config.yaml
num_hidden_layers: 16
hidden_size: 256
num_attention_heads: 4
num_key_value_heads: 4
head_dim: 64
intermediate_size: 704
vocab_size: 524
hidden_act: "swiglu"
norm: "rmsnorm"
norm_place: "pre"
norm_eps: 1e-06
positions: "rope"
rope_theta: 593000.0
rope_fraction: 0.25
qk_norm: true
attn_scale: 0.188
bias: "qkv"
tie_word_embeddings: false
parallel_block: false
extras: ["short convolutions"]
init: "normal"
init_std_qkv: 0.0404
init_std_o: 0.00713
init_std_up: 0.0404
init_std_down: 0.0043
optimizer: "adamw"
learning_rate: 0.00189
lr_mult_o: 0.824
lr_mult_up: 0.636
beta1: 0.9
beta2: 0.99
lr_head: 0.00741
max_grad_norm: 0.5
warmup_steps: 465
schedule: "wsd"
decay_fraction: 0.473
decay_shape: "sqrt"
final_lr_fraction: 0.0
batch_tokens: 32768
max_seq_len: 512
doc_mask: true
train_tokens: 363000000
max_steps: 11078
dataset: "wikipedia_en"
Each number is 500 + 40 x the weight over its row's rms, rounded and kept within 0 to 999. Layers, rows and columns count from 0. Numbers have three digits each. The size before them is the row's rms in percent of the matrix's.

# layer 3 MLP down (transposed), 704x256, rms 0.134, rows 686-702, columns 0-127
100:396513519514536498498502503516516466543469535553499485504498513525471485524514476552498449448501505479496473515509592514505495527460546517509482522526518528506543555460547531453422453512546507478449518505543481518450498510520418523538532458447539516539558579495542521475500499465507449496523408462474585518479466548446487492487514532473463497515461474469516528523538474496428486565512
101:445490553566556540503557513563575495515463465524506525574580499482506483536487527546516461531509453463482544568456519416559522532487498478475504534530538403470447448547560522478470511490475533527451510565492551450441479477584490507511522455579539498518433484500515545438561423544453564572482533530470445488504494522485548512464532481513507561484445491546445536477456481571512495477503
105:523513459442476497563496496527470537471486467451505499470503495503455503478476504507504519496446493503451459494508505498435469535490490516457548491505471487467536496449517495556504455527498494518511456472474497506445475477506534518506487526509429527467502537538527457481490499487507511454533487455537495529545507523498484510473527470528519494452584465413526492545480514471482478462497
094:508550537458562539466572428567416489499525496438524568525488436488496508426513502526455467457423574430477460526523500449489463511568453422453480427553504536526506526513448500518539489493473502513468449477487429449521560521542389550511511474491463558483509494485529488472478486560511480455469446457527461453523532527485535496469460489529485538493507485467524477511510488573426457535444
094:504555492464467495509476492462501515473544526412447461468498459514524562494451442505456507456506491581486492401509543548488497536474451454517534526484500471444422578521543481490431525436512507495466546555489462527430440488516482532510502487482511486524511490448500553547499455443442525524426510528463471452443568516484398439417535524563504489480487457481461533470522537558464504476444
099:488515556439471499544561448444496550507463523550473559558457531443462521507514531499480500511480421570463524473490538502520420497541521505478563550535464475489508558544559509490428480437492543451476521442505547540457444505523485525477454557501555540590474514531543536521490447438538503508513494484530476482514448512484439406449545528508439531509583503487553523475477518537481388489405
100:494524446518490525535421501470498539470423517494514483511502516483537532495479480465437521550487426483495463487442544509491480498509535457560516534552553468479441446483471447535540521508524574470548576537557474465497455457479499557497486460512498505503515481524451542459567447458472480565466434455428541459507493535471477584466567533511501453501486459476564509426512551483513526501511
105:489507524527473503473493510526516492521475518479582489527549540536503442454429483490413580506497448471492564462422513533450482424432555561520470540491505480507469506562450456545551594464534548498554455432503501487574425468446542484494500541478430495478522497513473503503546522549476483494468553508508501535519450481505477368520596495485450462455506551513437438487519581520581536511477
098:458471532530510545544470508494451487503479428443554489559489555465507419578513486496516433563505530479449441511453481513436491518528457486442556439492488495500512458504504428476477436575520508469458447469475522541559485545564524486455481533524558435463510534512526467490513469554422488566567477445463494524500488467473549516472536461477557494533527455471388516512452439544513490479551
103:561488462526480369470564516509526454497502527416479516381469497441469513570531579573470493514484504453478459474474532564475528519545518504481453444515500506507496515439474487485570396504558518530486530475449497539413522529488488560496574474559563521540467512460497521491531494412469497461503484483515523479421536452491495477427520495451497426446499399436510515472520505508485492571535
103:531558440509541455440519468454469453507489501499461436578471426515554502479446497463511507526508457542466471469480592513476526542486549535578550547556484518546584510437511488461500546494489478498516421560491477449478569485508454474476539599496514515514616461483458544488502492526479507513481504484540465513496515505504467587497495441418461532530462477476503480471527481482463484475469
102:466548587574419471523520428521486451486532505488481533455582515463525426492492460481515453544517493388447504488551466473479562457492522548553567526482477503493506474490474466563483473500541558515509561528545496486471425527476578503585495465484455516480493436535492541497532453488510472456463515502467529529506420498544414538536481497416436527500486501512512514429513512546521474467455
099:449446445443485563477534444511521588515496524435489537470556570466511490505492540501451462422434553546467607567462559547444427504566506499447518486538479436476524537444468520566426479461540496503457524503440475530499480447550477457513499531439446511457596514543500523584586490454505502492449566456475505497496460496479457518522529487475521464524485514553531545538450462523488483462553
100:460494536520470463526487560527544570513520557445450613451554468507500521532455437546525448509475427528466553490537462518434493472496527489522521529516491493489440549507474511452497424464425450472534536531491490524481482453489400527477505525469533533513500505603577427514520506510447522523434487486487466508418560509434507502508506479454531482514544521504600494487601485556490553450527
103:505508488445488508533562553514494494525456527487449442462534464495521453431547428445486441518487548517534465521584510414489486559525557529533494487539477493465463431463516493494526528518500491435515471467524555504568484485501462429481548475520606517493517488483528497550499437474538541486510554520513459495514556476491423511498520474486459470476514524522624476454513459500453492494495
100:554459534559409477590505433548520443553548458573494513420502482530491521518483449513543517491543534510469437514568492503533507525464449490497543456501517517517523497486459507608536542497448508478566532430547558469555508597460593524509476511543519516521422466511503431502506512545492484432487476523461588572446484536503558492484515533530473543452540553460444453534494450449502511507486
104:527520549471537505477526513575481503478494505476538528524521539491499498533461523487555516433489512511482489531503447591526517459472463538475505477520448564518462491464450527472496467449450475410485539420514498515507485476450483488605498480482486492526524439488550525557508521508553481487461505487447523448498530481543517542507522491491457428453479455520537520431480484448587521462508
# layer 3 MLP gate, 704x256, rms 0.0909, rows 687-703, columns 0-127
104:500551475525595483551505489473502514464539509493454545490524491465491521574458468470493487494505508487436502512511531436526506493563443415472448412496460555494493528523496512515450545517466478443488543523505469477529552469474490512420511468581602505532550510521471550483458525533511535456517451515468527519549475495492513486450560443492463523427518518529510519520498470464492465477530
101:456524517457528529533537505529544521487553478459509528516508590497520477497503483469456499485524461518465522526520508574469474470438490554523484555493444488576492533504517479503473550526546422543491536515488478504493535526470456545602473501445503526486520536458485458485466483491581469525558487504517423546517550526471436542477481556492512491457496541541588564466486527584517489479549
093:491468444482575508467546467519406497513484496475518525539451473612514501509533523511520501524498467551485427500449471441477549498526410515555581521520511464514578547475510445531466495554481592488533493516510501486481557537475527506506587449492470480494504522396507516563544451509500460512514555513488480435494492568420505531445458466505474541536378444477532489476516550465482460462439
094:424434553470463520438502493475496523516481552511490443547569499479521511540469469535493459496586485485475561539573529473502414531526433520484481516483477530493533517502506503500468507491561490522479506464470559506507492480509460531469506479514512436463500491486417531502492484569517543415502577512534498478529535512534466519482474433485523514468540442515482464530507519504574456553508
098:571443455460502513417445563590470488489498507476529516449498516490567544506508485513463586439493478467538541444435474454483460435591460517508504492492508506534538551495518487540574536533473465479548512488388489410501475523577459466492544518477481459501468477546496512560538537530502518499488561481470519501459522491473515451495526524497454424436480458510472511499486470525468512560446
097:554539518529500501559495457562559519545503509502547536524461516546477515484504418532542571520512553543505424573475447464561515440523439541464469514522545505438496476476502567502508524503421447446480439416505548455480479449504525449407485462411545530471471589485535498456463546514550483460540467498504528488470540543485486402517494533420524477442480499541576520559471564527397487538492
108:473514467555486516560534487492431519543410527463478518454519452478527534432530438589509544553476542472520469532489499501544498531493461538511501543468537510482498591510525492489531520451477558441495513471517529462492615491399473523525491505529481410509448460441469450447466516569567503496477481498527516496528498488461594542497545450470475520477435550514536544455497575529471547552480
099:466515507517477528485485531428553547543553455543453512466529447462477552533428553425439515522533462534584480549455519476531569449540488491548517442503483510548460464465542554484467503522466509452421441550510523465532523503562430512432490521559516513491511366460533573557496546476506547483578532507520564485470545468455468500533469546490497502519590496461554490532463447492511502505482
102:537511496484496561476475486541482554503476440468517459519525462489543504570439478545481545531491502514483489481533444464534495513464518562466543535433474515447534543488464488543466581483545532495468495454485506415523523491473400520477507504516495530434517488430443586471517552490456456585493512452487435506577500474536451531503481436548451438418488486470568464541497530499510462498528
104:463500494496510503545516461427550474547500507463530539455414541459546527471526529484428533483477527573500522533556477495543484476511438435522467436511528497513477542538509477545515428514462516475495493491530531576473496553505513483545497459480424541542480462565497504474473614481542519444508516488508495481472452460466456481441568531559486556500456501532544525536501531495474461510379
102:463570543481528484483559452535484511573494460473499496524513545521547466454516493454489575496490451501486430474629473497543544486511564468498475514520461499489478568488496480561472434440547475530448545514542535518494547450443503482525498464555531527513506466457477508499454501504462518466469492532496493520556537399507515454538555497394488481544462593491485522541515498529482507471504
101:525529461449480510517458569552554444505530450548495494481474439520417539520528490537484444466511453532473398494520526470436505505514460503487416522489461484546549511510498472497569552523502575464578490517509582500489481554465463571534409528579463517536460496482489477499489508479507603491494523554533500482542515488516524552467507443523518501476503541528473557482466464536545511499473
100:498471516529506507492490495504446464546455486445451448568460490561525512520533543501560458437528423467523562478515464547524500562537517487444441476500500493592549486518536553495481471550501490449500508516469547467462516605517432481460405487494537498554499497547568451458514496466541539466467475474514479497543453494495489476474484559524501502442561504520469473532530558527523459524499
103:450511502570490470473499540495556557492445450473552522493483499410516498471516498499453554504507574497435517504465484480529543471489462434475516480478494516455531590551545441533557476471398549549493535528522560502455495529507544535520446506491420512467501455517449540563521526537546523585473542552457477532447482469505574471433522563498522515500489481567545474520464442490559569527528
095:466523487535601488505475498500468514445468567533427458478530527443514574500507527496491482588470502482517431521502511543508450485463465450531520486556534561480498527485413450453495473517444495463464503469506509489423498447499472559557509509462527549453518443491463466485475481539384496475536478466570490517553496552474504524440516456483484486523467592462518574451531559469517527458457
104:462530513536544530499543454542534465495464537452518552480432531528480525480522516480456522574486478527514503505571470424551506468521405484490517432528433487510571483436499437438535437502448466437452506493474495539471460482523499489548456505489486507464425488522504535627538547484594526538490517469477522521473429444400530496486552489447520454546462510539470498458555522464555467517517
099:470500490425449516541420433495451523440501520527478529494526455502540470578497409529520528554545522507455551515507540459496523436495523482514487469545494565536541592547544498470439464504507527526484510502396463584520537496492490511527428495519523521486458496473550497525504537455489504501502504469508600528465487538468503485534477521490585464531456548504504459533506478502477526547537
# layer 3 MLP up, 704x256, rms 0.0913, rows 687-703, columns 0-127
102:392438629500481481511458470505471508414511527511524525506449450562456488468466497537522483504432483485532499557487533458432504535539518476531585484510504445452516496479557524505530507491542568477454506448538536514486502511542433530505508525495464445510521571518489505462494441578513477517459481487546475482550506436525476499489552498431503525489529577567443530524502476517529596449497
105:529467479595568499504449460525501480538495545519551481498485457536492564522485489507472398497495616502467522450585499451480504478454514543472498461454499582441506480374480446513467489429505488457578420497509481573489498454513495545513458552526464512473442559579529508484495462477446409491515536459579533531492564504569566488488546468512550557552502470469510461517540492503524489514476
093:490463557530473543564454540567490520539496568530497630502533579503458543508518484502563549505486552465518530518458502474468478451539474496495498428519483529481478466511432493415504429506498559432522500503526537485522504506512524507516504515518524390500439484576520527480519551554541478487464448496501470548492492495496554506512531518493482515497491502489559505398549428466465475543486
098:469592503594587531425522490521487512476509534531514470390504546500436525521470534519504529481529547567479446460470481551407478567476531534437481485469503460471500464516495499518519460519556576489487494501558579542480556496573468582470531544558425562534471470494554530502522519462497496544470531554488530507438508518504555510553481505511470475511475458435506462547517497449519490513478
101:507445494538520617463506477472560499453419471476472487497548508499518551456475497601481481539529513492520516463513529495506529510510492474430482490499496449515441485488562496498439490507488455507469502495543531475528533488440503568525410522460553411529528513487478499481480546441524471548506425507512532471457506438537506424487517525560495539507416495483464479550527485571481466578478
099:432546479485502439491518566528535549469516467496534481419490498488570545455458447581469510555527512500485503434527505507526531481512506568497503517501541460554529468462517484514525546481560492504438490485458483456499480461477519505509542450505479525548426490526458532489509497494441472442514493536501509454523465474501392510412517488496551539426511536525479452519463508520530482475528
106:401485453481531467449545513442475436555469436547499453491507514596533423562513505510495485540457517516468483537508539494544508510500528529533484508412479504543564489512513511468471527539518498490524460509446495502554413457433556462543541491430531480471574520418531514516495593542423552477512562533465498455517454481524481506508543500518547481504511492535442420507525533518561470523578
097:486520541510499537551465409474529564525540514424520463542468468520522500597505599431471430466562529503473491530513442483390578510479441434527527488530456557589527504472444504495492485511551500500478523503506507499507566495482487520495495433541514479489571489489465482475529525542452586513539533481436446456478554473488457453501537518498463543529465540507403484478496503491522494545478
104:567457527517463499462512503537507490509494410435443497439450486475552567523576476459537507520558547472459562535534549459479494495553500503534526472517488531542554484541461472421521470474579572496485524514412486506494551516521485504512492462550484457544486488503524504356508478445441602557623480545461525525475554555471471477456466531486419414514536479541464504451563480534464567518504
103:575495491466517391479467490512480531574479497449478459472507448529447488508547430560520450490474426536476502439523511459548535469489567533528415541509526567563419523542512507477440575567491500535513503453486511502527569429443517527492489574550546500496544502541536541526437496460472506567481506549476503490463483517535461453557488537459455461607475511460503471522484439484348505566491
103:544478502454492549471492463503440476507531590465597564420496523495504492467470531488531534523541536529462547496508407551513540552526471471523480549542428460494418503474532481458445504527499514501487477488499578516522548500496437459578442520533517535548483512486514497474514549483450505502419459482555512439468501513540440553462376474479532517564547549501523513504555512547504467487525
100:506483479510440482465485492440517471571495499496478463577553538571483523586516499541517509515481539514545463507412412538400549563562534498478538446510539478461441516494503533572423466547472457523494469493525471573487482470482516396527524454522451474495491562499559564522455464484503576455449571440557501550457429495446455474497439466501504506539488502531483465583502428465505557495556
101:489462516528490488433493582518464458450442434553426520524525523472539588507486473529480434493584568519521505430527561488555463425484502417578551556556495509483517475456518489450464448546447510523544589480492490478495448542529499488451526494535480485492483447568528495505515541472507481515427550502439499492543480428385507492447554481544548498540508469485477580435490539489569530477527
103:458461471476531470470532461552537454510466513549607456531497473484486531489467532527504532477561524602474464458582509503530485514569491506423511483562550511472489512481489537506408590455506513493517455506491485481474482512481483435504448509526512464448543482485462545458551529483543498443502480570466478436504536455510512524520464444509562503528489541589468477569556545511527490478532
098:539474531432495498457475473465548486439566511416428499510480490480489553522481423511556458447509446491541520456462554424553580530525506488522507475617466550494510490438506607454521560535454479476531462485584487460466510449525464533471461427536449550475480525545554549478507581526465463409535524464531547496452475540530549497473502454459527535508539525528486486549487487499469509501468
106:516517545513507490540500562488568518422507499533507513500448481435502478446497482424448570506540460437455458520497491540506497481517523549436522564476523510572514542409512509491444487463390502446460506491478479522512444473504541517546497450534528423448488539446544484528502402442474467554503487529510473509571486419518539457508533492450536444508487453531474441449506510481524454477537
097:437442475430429465511515521495483508509477537487512474416458468508513542488579433439494558519513427493528539515475496470422488487503578414508543512463469547492575508476478487503575591486469516500480461491403469457489464488508461516546526520463524524516507489484484478508491418538541537506536556483519507584445450556527492464466474531542552470489450507537529481526476551504612483559435